From a checkpoint of a small transformer trained on Wikipedia.
Size: 12 layers, width 160, 2 heads of 64, MLP 1280 tanh GELU, vocabulary 1024, 6.11M parameters.
Architecture: LayerNorm before each block, biases on query, key and value, tied embeddings.
Each number is 128 + 32 x the weight over its row's rms, rounded and kept within 0 to 255. Layers, rows and columns count from 0. Numbers have three digits each. The size before them is the row's rms in percent of the matrix's.

# down: layer 3 MLP down (transposed), 1280x160, rms 0.0757, rows 491-640, columns 0-39
# up: layer 3 MLP up, 1280x160, rms 0.103, rows 492-641, columns 0-39
down491 098:082133105129077094117152144102092083079134150144068121114175079174115227161089129176123143130169117107138101156135105120
up492 092:122160158098106157130169144111135111119099047078122169177095111140117102038113167158134104116108178153118162159113194187
down492 089:100076133081154144156073110133124135143111143146123126081156202149203145133135085169137125067119144093132089120125119122
up493 085:136114115098088113125071116138119143116188123147100142077089124103134086160165115105112096169106131193079168102182170133
down493 064:116152136203094123142126102070138172133139091062163128216159116196111157070098114106137114143137174111101163118106130127
up494 093:147116086093104125128139101124112113121139180066140111146141128044161210125109157110176151131127126102120149159189169121
down494 069:099087145131121130135124133075149096163110104112091115134081145103151144106203099130129130098065167089124127164118144121
up495 111:154138159109155125195077160127125134133161118099169059165101155078159177084152133132201151147132065107137140195143118116
down495 113:089159121141129155190089122109119093114158156078106244087124145087136103169124100147171148100081112103146181095101065121
up496 104:117134156158124126130072170115144110139120134149148054135136131103143134140112137165135122113118167130127170136156119132
down496 097:073172163160121106163122083123155111199135112139158080148140087147126118162114146064140151123170132120178093139067118118
up497 082:161176156146120155129113098104122135120078111099147087212080174078082154098158145120152118121137097084126197107099156129
down497 083:140150169108174074180107154217073134069078152136174098151096113125066146143094150101119165114133119080082146198141166152
up498 105:138114088116073105166146180139189130111109127072138194104137149093122126094125143120173115125150123079100109110073148139
down498 130:134179188123172184121048131137129152130132136185077092148089128197094166147096124179075160152113109137155153124196120120
up499 106:124103064148119105161094192135126121174118132112178152152138195139131138033147163181144059227106167140126136140109118141
down499 103:122084077110095083075080082116124148132106191129089148066132118144084165150079120093142095100110142082162087137155115116
up500 071:119083086108139168163152156132127106187167138142137076098118154103094127129131155149137151144088168080099086130125133136
down500 059:114126099121096085138111160113105114146153095115168082136153130076105163156118129123082108112098081138064139097117123161
up501 084:132191108125136206125064143122126112133124157093112116189111150085135126115115108092126033148111131124135114111109168136
down501 073:121081117108101155120092116073077098174162067159204116140137111140095151128087220134113112135089188118042220108099157174
up502 107:132123065152160158118101124125117092158109158169130156097097114073123069103086173137125096168166169147125169146141118135
down502 108:101150185144146138173090139110130120111094167109132084137187088175118137106149101136145162155091186111130110109056108122
up503 092:160123053155140125144145077126197183140141134177105114156111116160141154108099179100116072159079134179091120074122132130
down503 089:158072137089100102130165168127198128101126089185147130163121155167147090150121145149069136136213139155108057099164141086
up504 099:178131171108170074139086193105136140079120144091110153181128117127171140093132172109123116142167111144118234194161148146
down504 088:105192025164104153108111076034108125123110122145141092132116146097185152147093092054086116096162104092163184151143101117
up505 096:186124102099144106138121139158139071126159147142103084155120094126145135079209138072147111174110135168132146134143099140
down505 095:150124118115179065124113124174062196155152051136172143101111173126136145148147150133084186126104073104126084097189098107
up506 090:111175056153204155127114067152163121130143150149154123121134184115107135153120158158128099114060132152107103122156137158
down506 089:091138164099163216123132114170152117125096080160208184129109165121120090106116164112073194132166125119115141135089140098
up507 105:094144089136154107140126117121187103148119159122210123127109199096117182131150149143163125141161084204122156138185117162
down507 108:104091085185136177154123131068161160142062118159143141151069155089115131195135152065181098157074087090134091130142146111
up508 095:171135143176150131142171104120092110124121131097137043108162158067124079108106130105147155131116084187134162075112094142
down508 091:162173139073074111188131086130165162146111052091120145133128171149127094155181111095155097121146164112133090158165094139
up509 065:088177112044144199127123103161104144162167134134168123093171088128131133157182189106119083158085134144085139107158160143
down509 059:104162151115151081175143113113057062112199119114109080141143144140098167161142154130131160047108139118099115141119118212
up510 103:157181117167126140112134139111107131161132152121137154122076137153099188099133181168177116157118144175124172125175148149
down510 095:160125095121175149155138088101132129115099152137127160079133170125077127164124102091112126117092129104089085118152091191
up511 108:111110140176200132179074121051090159122061166072096138134200172127126104118181119114115132151060180128134135119137150164
down511 108:077182177135080151108068151101145130110156159101095096223106085080147153127128099152122117135048181111131105131104090102
up512 109:099128131148119123170063170130056140143132154125158162145110149139128139120124124214136170144121133129131118123091169138
down512 117:166134112166128140155130185111091082100178146144143134134140128135152150133116092165190169167126080137118100064091044058
up513 093:103134083104122112121161093141187161140167191180133137159117105146125167094129124162095087143119142125105055144136118159
down513 092:193143173198123122142131164113146134083112103173192118181145140197118143111100110152136114135116129113127119174117106107
up514 103:151123074163152212148056133042093153172147087090136144128114133120106211114144134115154099091104173116131156150138131124
down514 087:135159107139120077112161156126175158085123176102116093114152181125164112139081080153145143101120088064162114144131151143
up515 110:192155124090110138133108112144089116128120095093148169133089139125123134118146136138147132171105118123099154119140134139
down515 105:089159086066110139108124139153113163153068120110103140133124142143147173182139129199131137096119151101112145106128107134
up516 102:157137146151098156126106159134167124114157134146140183166063172085120156159058226099156056114157103143113205128104164070
down516 095:134139124061080108124097119134095126096191156167147135120136125122103089109144078110141132102072161118147111185174121076
up517 093:151113108162124106163150121140137117217107155111103142096162207110177123132120153169112089126116153126122090151160146089
down517 092:192150124117151102163129153144076120124122092159153113060186115084092162113082078125141125170192128149110130127118135111
up518 109:180115095154126112125125169101088128158059166099117153143168112097126105135141126155130092148130119103135123129119205177
down518 105:122121132147147130041214101052119178150134191159103087128194130165114150140102123135127172135174159099141055095131158141
up519 094:205148130136089157124137082095064099146098163130161082123117175104125205144128148137152133143097162126130108083157060158
down519 087:160203164133150124107116141087105172198055130129101127054139117167132117126151144093108166128118092138103184083077121123
up520 101:140134146148147079217092145076119185102153184125183100154121162154155197107152164175095125142127152138124149113144128095
down520 101:125079141097193106177098124151144095149107091125147126110168121112088098130162091097209168207154130100092151150133162103
up521 108:121183138110162152171130092126159110141148119131122094071154119054123152141177195143122178115133132161115167143102107141
down521 108:126136124118169107105108147162104142122100172136099102105164124083072132118118136153151157119169131165144096093126171156
up522 107:180081142147110125200103119125089075159127184153136146185148154088116160089091138132098141137086205127118138115143102139
down522 118:095124144141150059133117142126119108196157057171106120085133113144138151110114101167131155138140135199133198124180092119
up523 107:160161093152108119117104135090153124162135121067096120163100140047121133125163126149147111209128134115123115182116173093
down523 102:111096094119071161062132137143138138144097143121128083141146193151102127115121074094194116203139143216117111109089093168
up524 087:163085100107096083163157141106128129110110155094085171100167108087161112084127111138177116140142143067129115144092114126
down524 103:146137134199166169109125144104113094122166142141173126155093113160101183096134119175105135078144094186131154142123166160
up525 090:135150143127172209173103148066147147120154141174188162092060114118102120122097134126171137155178067111155189128122183151
down525 092:152119134123100104117094102115089138156176177118085120101095153081186145201139110146168143130129148094186102072131100111
up526 096:081171121050113162109094118143187126149143125118172152099135200095103107111190151123131105151124127157121175133123150162
down526 100:085094122134115157110155167150145107125102135143174127094159100141097113142105115104152117191129102091136167148057163112
up527 105:135097123108176080174144138078154149124153142104137140101121122104146107094146139129113118157125098181133107204140143117
down527 102:182108133051113089066078145100148148134136144090060136149126162213125121089083130177119131171148070181169135195119122130
up528 089:120111122123110107126145156076066149172169078140078119104113161157113184107116139173151124124103121095135149140143124153
down528 082:147128157158121166160109111161148066109156113116135137099104151079101133147167084123196211130096108117116094128181133134
up529 093:117079117129169178181052172149068123131098176101133057165148149128153114130115149162061122158096147103119086130142175121
down529 080:158186117079146131137136169120144068091108088186154105168109143119099154142139111179135163109142085157137144126156041151
up530 096:167076099082163128137146191095077165135143146153112148145095137084208146100178121106163132118120109197126134136146136119
down530 071:092145167161123142153120029124132170112124118126118152175157123128147115147121124109128109084173080129152093130150164083
up531 098:139119169124109121156091163125101072170112137138135058178115158120108125110116167136133107131058069137128114122129134129
down531 092:130141112152162125159140107096142095124105124090178096185074162136201110128166162109191172172154126134176117130141107128
up532 120:141103077151124137122098129095119148152065119111151106128158166129188177118078208217064065128115134142125153166145186117
down532 123:158148088085148120158163097135161139124101148050129044174155073085119096154162117174103100139124111131129168134096088140
up533 109:110127109128130130167151193158094155118105199101162081100168087113146104086129130151149170149129088140134106171133143149
down533 095:101176123078154081070137168066089118162112127140194113091171137116086209078134162157093129159095127194107156183095141111
up534 100:148143124142152167157035124122163123110102170131166139139156119145130089105145112091112096131121098101117125148132136125
down534 082:124159108117139188118098154160112047091129164177077066134136111154139135114134169129137103172135157091088205105107090161
up535 117:135067127126104103165123151166144114159137233115175105158136129127121121036173116160109094155129139134137097131110153142
down535 126:130136185088092119071150120138158079117139158116136112129136157118046127155088118115125176120145091120170112111107185056
up536 111:123144092095087107176121111126137123164155156136096089145095140085179150173153138170102099110090169137130105147091123115
down536 117:158160148194102124131158060141118085115180163159098094153133104143148116128077081136116115152168129089117160162115079115
up537 101:127194115078156149137087083111181137091142177104101128128120163152153111112132146116072120163068171149119191116105158196
down537 108:143120123234110129167115105170106157169137084165073100108151047116104139146130141136179097107193123134138090105124170115
up538 101:129137080113145162158095153122124129173050104172106138059116161095181131141109121129178130117101109137120071106194158133
down538 099:108112111074164094115138128158140105157133118184120110117162121090157088141142222094090141151114156126123145142132181079
up539 089:105143132123117135125116168139038085157139111093165128128140101122102148121143225121179112135136160090155156130095239139
down539 097:139101129116173058137140144157152200186085126120154092093095103146147119159139165100112182144131169094142128162124075128
up540 094:152119107103150161120126087166120101159086164154157090182148159061171102105115157148122067173122156081134109160142169141
down540 094:104129123148128130151149101145141123102143112084128112146139113138129089188098161112161125145140170150132132140078102160
up541 109:139166092126068133158127071126129131127149133070179138126118109128118175134162083137123161154148086129119066137213141166
down541 112:127084084093164146136133113155068176123114173085131181167161157131149107164153164136100089137178096058110096109153141095
up542 099:142150079100084115140101175122158145178118183169182144174141141119112125092115189134074097131141132140132125195138221104
down542 083:151104169155134103107168194110158033110121155099124107209057122153086092102210153164182140108128082153158101139077089171
up543 097:164119160080113142125128139107139165109129162134138078095127159132180122138138140175123169126075142116118086115111042161
down543 096:126088132162179126178148113157139143125124048165113154111144109130126150154089162114117123092181168126110133129093098102
up544 116:173103104137070154133159161121124096173135072124158089184055114088099175111157174160163076103058064100125148153130147184
down544 121:117125143138173111181098126140159134114123141134098071094118130164193137181130164116155163118158174079121059133144134130
up545 114:161142094139157181141110130106088132109139166098136080146128118127129158109152139157098104135094102135127112134146102107
down545 125:089122172108082141096145126056114118114184166116136074164159093097148131109094104140078092137120136107149120197166093091
up546 114:186133087111123097141147098101107084140166085125105050165121145123145149092086186177111059132131124144139162134112093130
down546 122:125124202105093151122167158145110137143133136082167149074159059136074166159114159105127067114140144159131112097065177132
up547 070:209143137100118098137110118151131180089108120160104121120067111089211059122097127115141090114115132146146146146174122163
down547 062:089131165142113099128074144178147128124140168154083117175128128060142189132114145121126129108081063124163148107164177130
up548 094:135157171060187126131148180147171140130087127107208135172074159116131152126127128075123127152073141117136185136112190126
down548 098:154175074137116204130109135051112122130147149160132108087154147091113163093116090116148112142077050146191166083109117156
up549 112:164119145148140111105114096148133130183116089140105115158193122118163121147092198181150149153145082121123127184101150138
down549 117:138154087132157081123125130093090102077143139124123086083153121162120133192120131061099097130168156135139155123137174136
up550 107:173074148135122148169076123108108168107101107077141129158143182141161104017120164132084136127115132154138157109092137183
down550 108:085110091099159113167154103173153123151134111106179133132142114117138078138077141132129179091153121177151137150216112176
up551 100:102116110078075111151105165138087158135123067125122132139111097091182145138168142111154071153116103099135117190122204111
down551 103:153105103181173120111146112118172129127138194176161118116121108089080169122086147111130107119081150126103087099079141094
up552 100:132151061073183109163093131112077182113132118107145119127081182130166133124138135113075099141055207140117107168132145104
down552 101:071116124064045092132164072154149149104118112106152140167049087101142132116123136110111151108124146122138085103140126078
up553 108:155132122076096135116045141129069138169154111089094138096116189162172144141117189117130151146118124153140105152122132104
down553 113:063064121080139126136145118114102094109161125132116075175153097156089114140137102151093169135205129108144112133078143133
up554 120:170078111067118142166142186109122173137115089113187118177122157129179156067125164178139092157116153100120085155104121122
down554 146:173147160114162214115124166135098102099133098112138100128154096118099135120104061185085082101170112161137150101124148074
up555 101:155166119157180137128134160128106130166200144121139076076170091086135165122165176115083159142074128160113154118155119181
down555 105:122117153120126118086144198098104123157113127139144040131135117136082155104147092147143092148199107115121116163134155123
up556 113:149176111129110176156110165106187156118137152166135138111063161106123116127156126132140133150112122145114093154111099100
down556 113:075121144160121141162142112108116129133101208119123129112109117107124143158106102155081155099205123125132130096154106165
up557 088:137081078125156141118107071110127119091107139109142134101125216087127039119157102131206076112078167141118167106122144118
down557 075:109117160139065154117101172124092050182172129151117100085161102161185225130085140110122101161203147135157057140115100171
up558 073:161104112131055131206170135166095158172158114112195136133134114129112168062117117165081149154157112152123133133076121140
down558 055:159104173187154166148124093044151124132135113160102154071148087109209150108104100131133128124076139152035071111087129108
up559 108:130133105111136065145195170125122148167116106142081136111105133072143166155188126133147112126120111104117106200140115187
down559 101:099130124145090109146108150125147104091096132133143124163101135189166152131129116156138135048122126063117093121121167059
up560 109:130081142119105107135118201043150110147128088115149154178130179086151155088173101154154148134146130158131123212122118120
down560 103:101166099139155117022112146149148151153127127126136141110100077078120128137164152167160157091151140146104142143155112101
up561 101:110100117132129107119072121127118102187158117140132146110108106159116149128176094157192139154106123153137104100227181160
down561 094:128122117103161107166155092116122133081154154117112146080160163109164116136095151055181130112087105096107124160109130100
up562 115:167138097081114132125067091135082156137093178100163113174156173087115178117172112130120110157113114126127115145177158168
down562 129:080117136102089139191082078114166183083102124090120098133098122129139121165128122068191179135093093122145045154162108119
up563 116:175110137113154145198116138158126119132117084096072091092138089147123132157142148112170109155105068129122102164107131208
down563 133:151124153130055178162105122100151150123168157069165165178075106099148098132128133142144093113091164162150076133131123123
up564 094:141146110131147146174095164080120150114131142114137099144124194115170143131122189110056097124072201142138179154089135081
down564 093:119129196089099103120112202147120116108189144156091115201111127176089148183128099125146153096139081093157022104145111111
up565 105:101065114153170099176117150129136130147166163079171092146115139057137124148133138147114174135091146140117120197156154139
down565 103:108089096178107051118135158135141142153083178143150226120072118091140067107162145116160149134026140142115145135133093161
up566 086:082118088119151162145138078125176118151145116123136168128123131151104156133174115112091099177080155136135141144124158141
down566 081:074106045151120146153118127185140120095146114115107169126179116177114086098121096092124083129175119136119060144152122179
up567 093:090132171075124203155095093144137130169095154115219073143103157133144137074123143132142098172145157148145110104114168147
down567 112:098097111138114153093125112108117129153126135134149119097114141135130149102094126190117122145148096186180151103156126162
up568 109:124135062179157148155121156114099110129104189087112113100128151106149139134111159124086116101110063138117134186168125112
down568 124:144115168101160064176124026155132135119134124106161161115119128065099142167080194112136133103115133062123182167124152118
up569 093:162099174101114127124095173144078142162150121095162118111093173128137121099140125125081182105126041097117152130100157089
down569 093:114059134063162071191142143092103102084127159157120129137128116128122098170107095112095131129134153071112095074074160130
up570 055:122148091135111161164122160101113049086222151117165147132154114125103116135169163113163136145134177130032113161108159172
down570 055:110130133135154117126122129131131162131091117133122130128125127126125127129121129157120111117132123139255135138146087129
up571 105:169170146117084120205111117083096163143094100133134137146164190119120093125116177107100112162162165101124147154131182133
down571 111:107108168150147085145103164078113201106146113172129128083108153127118119160063120128096169123099118064149122152165165127
up572 110:105127169111162121138098153154125100134079133135132096144139114103110124099115175104144101163120129122130187162153157186
down572 106:045103118173123092140128075060124065127164142210123090159156099158110150161133121095146124168140116136155180110092135163
up573 109:161152101075116105233088162082096142138090110129103138156112121117144136128099141141184131153140078135109089154128116132
down573 115:091160122115176141178163135180130139083144162122113148071086150097108092055168163129156130103118102155124105120153115151
up574 097:165115171140166144142167140076192150139154086106113074089127108067177139130089136176098144141088074116129121197129137149
down574 088:147169122103118124123132041105128125136182131082137148127163173170076191140158076133155090090076140103163129124107184102
up575 112:121101054127149119154138153077079166114133167095117080134157183095143195115164152121156117142116171139106111142193107112
down575 111:137153089126124157129101178127129119128110159197112080136137116124106108161122134084120161200125141132110073101152104138
up576 105:194116082168187184125167104053099082156141127043147112119109161109108122126134162110147056161068132154127189114150086163
down576 101:096154113106102132181104154142133110096185093138158113150088062137133159079158155216107073164119082171149100109115154153
up577 104:100157115092185097132094138078170097095088169136071138062121130120192120109130120118150142161107119177126147126141181191
down577 091:143172182113175139146095164129132063194151132127166103120088105159127120213127175152120113133216175127131184131097122105
up578 107:149216184147089112174113136103047072143160115156165122167091091074077141127123168132125135133154126110125095083181112176
down578 110:144154073100132192147129113122137155145144102130149123101140138117166119107111133142135074113044142210143147111162096155
up579 104:107159114119118076136142184112174134126122122153109128144049211111157178120119165161162087128136123145112165160157172176
down579 108:126128153143093085145113088142185099115092166096106115111080170126163129218137158125124162079099112099131096134096097161
up580 115:143112169148133142148122113110086132121139224160179133104132154142144121119149099145159141118143116113129105099173193155
down580 119:141139116125097190105152168156154119167124142131122129139143122136140126115113120193128169083149029137133069139148090192
up581 064:137131109086100073207087099127080121104130195086151141139154110103123142155162155103114140173117142174087159131156117197
down581 047:087124102122119093148125082105125071055166126109147194136179092078158155111106121138167140123099142136099077173109149134
up582 102:101126102158134087148169161143156096189138117076127097159140137061157138108113121149172094111095095198119180118130120148
down582 107:145105183118171163070147099187103144141164106132175135140179217126116075211146151121125143153098166056156138074152117114
up583 090:102147133102139170144119181169116092133146077160173105132138111085109117151066163162202139124111132096134127107150238139
down583 090:091114083098123157105107134103130171173116190110129105045121083160137148135109106101154139125063144119170160095075112113
up584 089:127091163150150160133115090142064126139152127116202101134117122109103098107132135142084165129069097120122103104143105146
down584 072:140115102139110070169111113096116183125112109142144123138162152097161138091185071107128118113138102160151100094098101073
up585 098:148090043139133129134126164090178098145126149145151059141173124117136181078103149165152122117115115138135071138124115149
down585 099:138159157147181127135182195194094157122107142090142098011074131130131112184145110033098126090126075120116140145128148108
up586 100:176113124101097122162140085164158163161093110132144149176156165056111139101145159138141173162129122087090135169126075180
down586 105:134132102182129180141109151098096094150105158161078151067139113095081193227142159090132155156040133153122110122126115044
up587 096:158163144148095128126091133123166050135150172165151189105113116160139126153136117145126079107129147152112134090177120155
down587 091:156127159066209181105101166164118083078141047170120089105073148097116113115157108124117117160139099127105196128117118113
up588 104:096146111130163134109094113134146126230112136165152076146190148164097137098201141090069123210114126178104080177187090175
down588 111:163168152099150134134115155126158129060134087076137107141076110138091108125087126151092113109133181114127159113122145143
up589 117:143138119125127110118118141143092149136128063128126194117086152165135156154128180136174077106022140126132112133139173124
down589 123:138131102120075133152171069114127148083100140152128169144101148071146082141196084111130093146069204128156041133123135048
up590 098:133163118120209119150148156111129149121163099085140111200140158082147172144150149121152145129035138158128146164114147146
down590 100:160159082113147138135133129154114185050120130145076140069112084145132140126160072143156105173136176232147116068212130135
up591 106:147114186115152123114181109108078134138143137165159138188108123155071133117166129151129123121098077106112135183121162243
down591 099:115098151134032148097155145167164076078140152119116144179135172104168127168124106182210160160142142119128088156131098129
up592 109:128096136105202173114092082139065111118213174143125198140121139159112134112183126155181152140070123148124083128145109134
down592 113:120122127136123148120144187146146197097149103098137086074064136165112149136121202144125160113069184072121153171151138109
up593 103:096164087153103103189189120165144034145153175104103177175121111068098144135144164126129088126135102154113094076150091148
down593 106:120106056150073066178151094117143076150131190131098109180133145128131158117158169174128098143134110082157132092129156136
up594 095:175125122163098131140134050139140117142191160150143171107126135162080072110168133173142071147023177117148121110110133163
down594 074:107090077140115147130090121130101126096098148128066121142133159093139117172105115110111156188058105055151049092144150140
up595 097:117098078129202132175152102121138161115202141149099082183073127139127126136146145185080137112095191123134114169141115120
down595 094:155091144123078131142161131135152061159117171138133087158148158146109125120144156145121185106120161101103098177089116184
up596 107:125084096118038141159099120146112129190147141161134111105155139071164110120146127145080075134107198157148112172106111096
down596 101:125105081108159166088157117086138149088095153108169129135104175134080113142132103176154158046155064050137097175069088120
up597 099:141081118120109143167093078131100155147109197166198121200158143140077162082121170159058101144195121125132175176113161137
down597 112:133090058152170122154144114114119119147169175062124198183100144104129146113107168165188089113104106072118107148105081138
up598 108:141196133154104139120110084086081095108120139116170113117066130176078138120174157112124062096087125101103125121156109149
down598 105:166071156105117141157172078157089161108118164088113133134107170062074124101158160130122148157070093138115073137116169173
up599 104:173196140131102164165103100134119126122077128150166118144106114125152146105120163166114069136073143161145143130123161163
down599 098:163163079104143116110097104099059124209161165141121151062120151133113156149151108139191104155109159171102123160164153148
up600 108:098148110150123106186135089136132131132105189071144127176100192106139145106178180179158096147155142146122173134099140132
down600 129:126149191137071078139150152118121140121102125120157083175131129090123117116175107100141156167101102130108152132113172123
up601 112:132105133115100087131157159130132135156132110120151075163125096080150115106144125143114142211179102182127175185087128198
down601 120:121059146067085135139143144174103035149133130068135145151133116122111070103194160133146134163114068177141159080148191130
up602 102:163149053147098114148074105138130175132129147077128114132139182076106135120141149105111068150120171136136135183097145116
down602 097:176062172137099159049117147064172122128130085066175174173094139079132097138146107130199152155139115102127048096116092168
up603 088:135093156121117136179082088142064177120137126085111054170150139137214118107131166145115138127102179120137140152126117104
down603 089:124116151132153094170130117128136091067139089108129147122115182091159137140142153126144143143124116093072066166128137157
up604 105:149180139140147169159080126113133157141146120119149062135108112113098145139108106120126113143022176137116132113113061169
down604 102:110134156104186118118139185143160109097148084101141134089102146159106118114188161132095108110154070146119135118123121130
up605 099:094118090155135161119125093117163171143131170130152133079148104135156134131139159111122141130061113173114132210141108180
down605 110:115172179192150123148120114120118084131153101147107122141161086131158161062072175148130149135162106156134175140148181079
up606 105:158135127128094155135077145081090125127197165073105136091100132144111135110125085151190058159139134144122113103172152157
down606 094:076108031150121116098149115155171165115145138156200116107106111166098159114114083091108123166203137117102143140104110165
up607 106:181139109159133176136131115110096091151142173125107189140136170099105128106154157133177130167134134108118122101092121152
down607 101:146099086064152165053062152085119099159108079129156091129132101190138173110138103131135080092199166108131156069086168144
up608 084:152183149132112132125174106159136109162135197138126121079153151157096106156133159144153172185108130130119129072144122194
down608 088:155113128101132190146075180121102089095154142110167120071218131122076126155130175150157136161146093139100135125102121081
up609 104:124183110126133090168075153113124113146168150152064166085139131095125063138157136108091138127127136099119134141180113091
down609 111:126018152145105076166116134187102129066142158110182109215152160162145155113116150124116143154114143177126091125132189091
up610 083:171181148092116142135095095152128140132108116144143161102122145163118134082177150122118139122103086085129146212152136109
down610 070:149129028182187125101116101083090123130120154072136130116086142073131112147148094161126121136104158136183143145125148100
up611 101:151139183096107152158101123118091123177112165140107140084115135084139064104159118146032131125151122081128118122105118148
down611 097:164120136092135155167167160112141144051123140162184121181133105143094110081082125158092121057187116101100106097124140108
up612 108:156154072053139169163112170052152126136124112118095116110118149126172155117129109135169091137101146145119146186115146147
down612 092:154098150127063117107167097135086126096073115139130164150150060106124151132140122160128129161222119104111118127109100138
up613 105:107174151105079157188120129093117146107120103158223138128089111116104097122104145114155145132134188100126157152093179167
down613 094:169087162120139146110119162147107090122150107160118135162118141104128147168134097111135169119145099109143122142164153113
up614 082:127137145117141140174103055133137151118163184137140118164075143113166146142133192129093164133091193112131172095102151108
down614 094:105130114106186108098145157131113148063164055130160157134163172127132138100169117099122152134158101090091103159117103188
up615 106:122098122108129138148107159109102127166062080115152152125097220033121098120105132133154088088154096143109144135127163127
down615 092:101170129091088091162111172167140110136111172163165067103137135151158128155109135068110138066159158084135123122086090134
up616 089:120132119117175149147099092158114103113095123107135063130093108109139129121125125109187082159095167114116105085067091153
down616 083:196099160145144134097145189099133082109090091072113145117114150065100112143172161108123160118091095076099097131084097192
up617 108:148098144137142143135139134116165100152115152083140146110140124164152093141106126125164113163104110174116116106160138140
down617 100:086158158123119109168128113139119074087122055139119159109047129097128128058148153096123084140109183170122087142156171142
up618 083:148124088112111165124127117123103114134178163140174121145115186074160095154151112113126066136108161107110141137120228093
down618 089:181109138156167178151108175157138135083158116118123122173103130113108156187159133060118166131170141161092095144109090092
up619 075:143089068106121200157045146123126162121097156134136118129121150089175106106088168094184160115096137150140172112115125098
down619 066:171150121125108115097166075117137081098138146144094095115174114146185151118078120112088119094117129134182038163141154126
up620 087:156105093131156152182143144105175091131191118105168109087114134086176118120143160095097133131105117132117137102138178089
down620 103:162147086117129128117119110123167089124151126127185112071127113098147129130172158140126119147084174134091186134114182116
up621 106:162121163158168189130113098105155120120119169101108111178142106125136166105140147175142122174164077094120212141176157202
down621 116:134081189181143123115106118147110116107122107112110123148073184059057122131106148183193116167099099193154133102142087177
up622 056:166121068136127110161084094137148137192122128127141147090105180118201121126091123146097080156109167148205095121153115129
down622 052:083151124132088121142095111132094118171170160111076134146170111128119125117110131124151139113131103114000128106119137123
up623 074:153154113114154087141107135214113167119166144180137149137045082114171114119096112144125112131090088179126172112166135104
down623 057:144079100127142156134068046117132116155089117100174112148102136119083138164161093111171117125092104096101168109092157164
up624 088:137094085141167102129111107080112121129125113057072164094118096132136180138200137126148142164076075200114135112132105113
down624 091:105135135090097112150115078165081169092094124195130092126113216130132030113094179106171146138094149104152109146162134197
up625 099:186120157140116134141152105109136108105103121115168174141142128038107090066097199178110156126118200106114133170076066211
down625 100:113130088120101126112126151166144119130133100126102133166148113089115106086164153108078134109145112172097072076151137069
up626 105:151171076147140133116174115123137111140112082187129168105112182095129081099080204137200065132157138132111157171153121154
down626 094:160158138189113130125129105098128076148175160177186055133117152104156156115126133137079137172153090151146151123180098093
up627 102:165180127043148097148094116122099148143117098073125148070130202142178105104167125168138084119092088138111141146132117146
down627 109:148072154117100050143171162102164105112143030145166117139147117207101151146089134164090123122181149127131091146127091094
up628 105:110152088101158121112125140157137102130195184131111179121100129164141068141201136116107097178091178163123109170157126114
down628 098:128186125133194120151109142166125110115099110100132131083121153073089063130111171094140133193161129106107169161160158100
up629 096:155092128114075126155117115089132137172117169115145089158117136167118144059085147196143094118170054142121162110135125148
down629 107:073192137122127157151177129170137163114117126078182154061095132078102112124138123111183114111103163070121113105089123120
up630 104:142136141101104132154163124164116077178116123127125152139144152120104101091078114165137146123113168136122188113139091198
down630 110:116117170144098105166110168155105142088139159155158154124152184120151104174091062091109083160113117124127097137101147133
up631 104:133103121080107135165118105145144171138101088096146084104155183099155206078196174170090127125108122140124104146138120157
down631 108:153119102208127145149147117128120169181159109156098149146186109085183174141115172116101102074144117093129121137122159139
up632 093:152132100082103130177126086113134102147113167111132117141099114062152073080119121144163085159127195177139082158098185138
down632 098:205135122115101129098045066128122079159186152183224119194128123083154139114091126148154151127104176165103107139136116138
up633 081:146132115168160117120134119127110112154155151123157119185117114138111116111086128127167048141116123135151179111110079104
down633 088:146155081083084140062139174142154185130117149097093106084113077119185132175181154051132181127110095119154114117154141094
up634 112:167103038129124106152139157149147160168160178123126151136141182104218121084086141190095117176130150227109117152216098082
down634 130:162142193140089113118131117158186125164133170171089088108145084149135153154160053167165106122156098127139098132104106075
up635 089:157204185102170118117149036146144136140143115132088097191116144039113093116101176148101159157112189123138179125122150182
down635 086:182127129126183114194116172133108079105134160101191125121094112125094128126146092167105135127125088069098131113154148112
up636 109:141134142051103127131147182119130137156134086132075136139137091125188156102167146146132105152153120100133110162142194140
down636 107:163098148127144120129117144109167134165161123129174144116139201106088130146142165124128092117129107149132106113134147157
up637 064:125173109120136151141132127111114139149136147169155125101129170120117108086186160131074102195076143177074142150104116117
down637 055:153122102117139131171133147089138110108139143120133095110186140108068131177131138140144173148120160148052147119109125185
up638 082:226119082146079130166075188106153098167183133165107161117138170121171093119099114144123078154107169131110146117093135094
down638 091:109106071117141114085103087152125154160070103100064100113143132157134106111132154110116120123155158094135134128217120150
up639 110:115113115118115162154059114169139107134109154103100174138098186104158149158100116187120120131103072134132133145127196106
down639 098:210093104125093143102139072103072116108137165138094070129137170165134108147089174153132153137216105150105092119116086195
up640 087:163138079086120178129156120163099143046100175109077171110155072073174095109148090154182150128108137162141154129094151152
down640 091:157120145144094132127090125185153181203147180161103124076071168156118162168167162061084129170122121113120124147128094111
up641 100:124136166109115092105172141052092149105201128172106134117109119105115080116089133137103155126135119128122184159110162144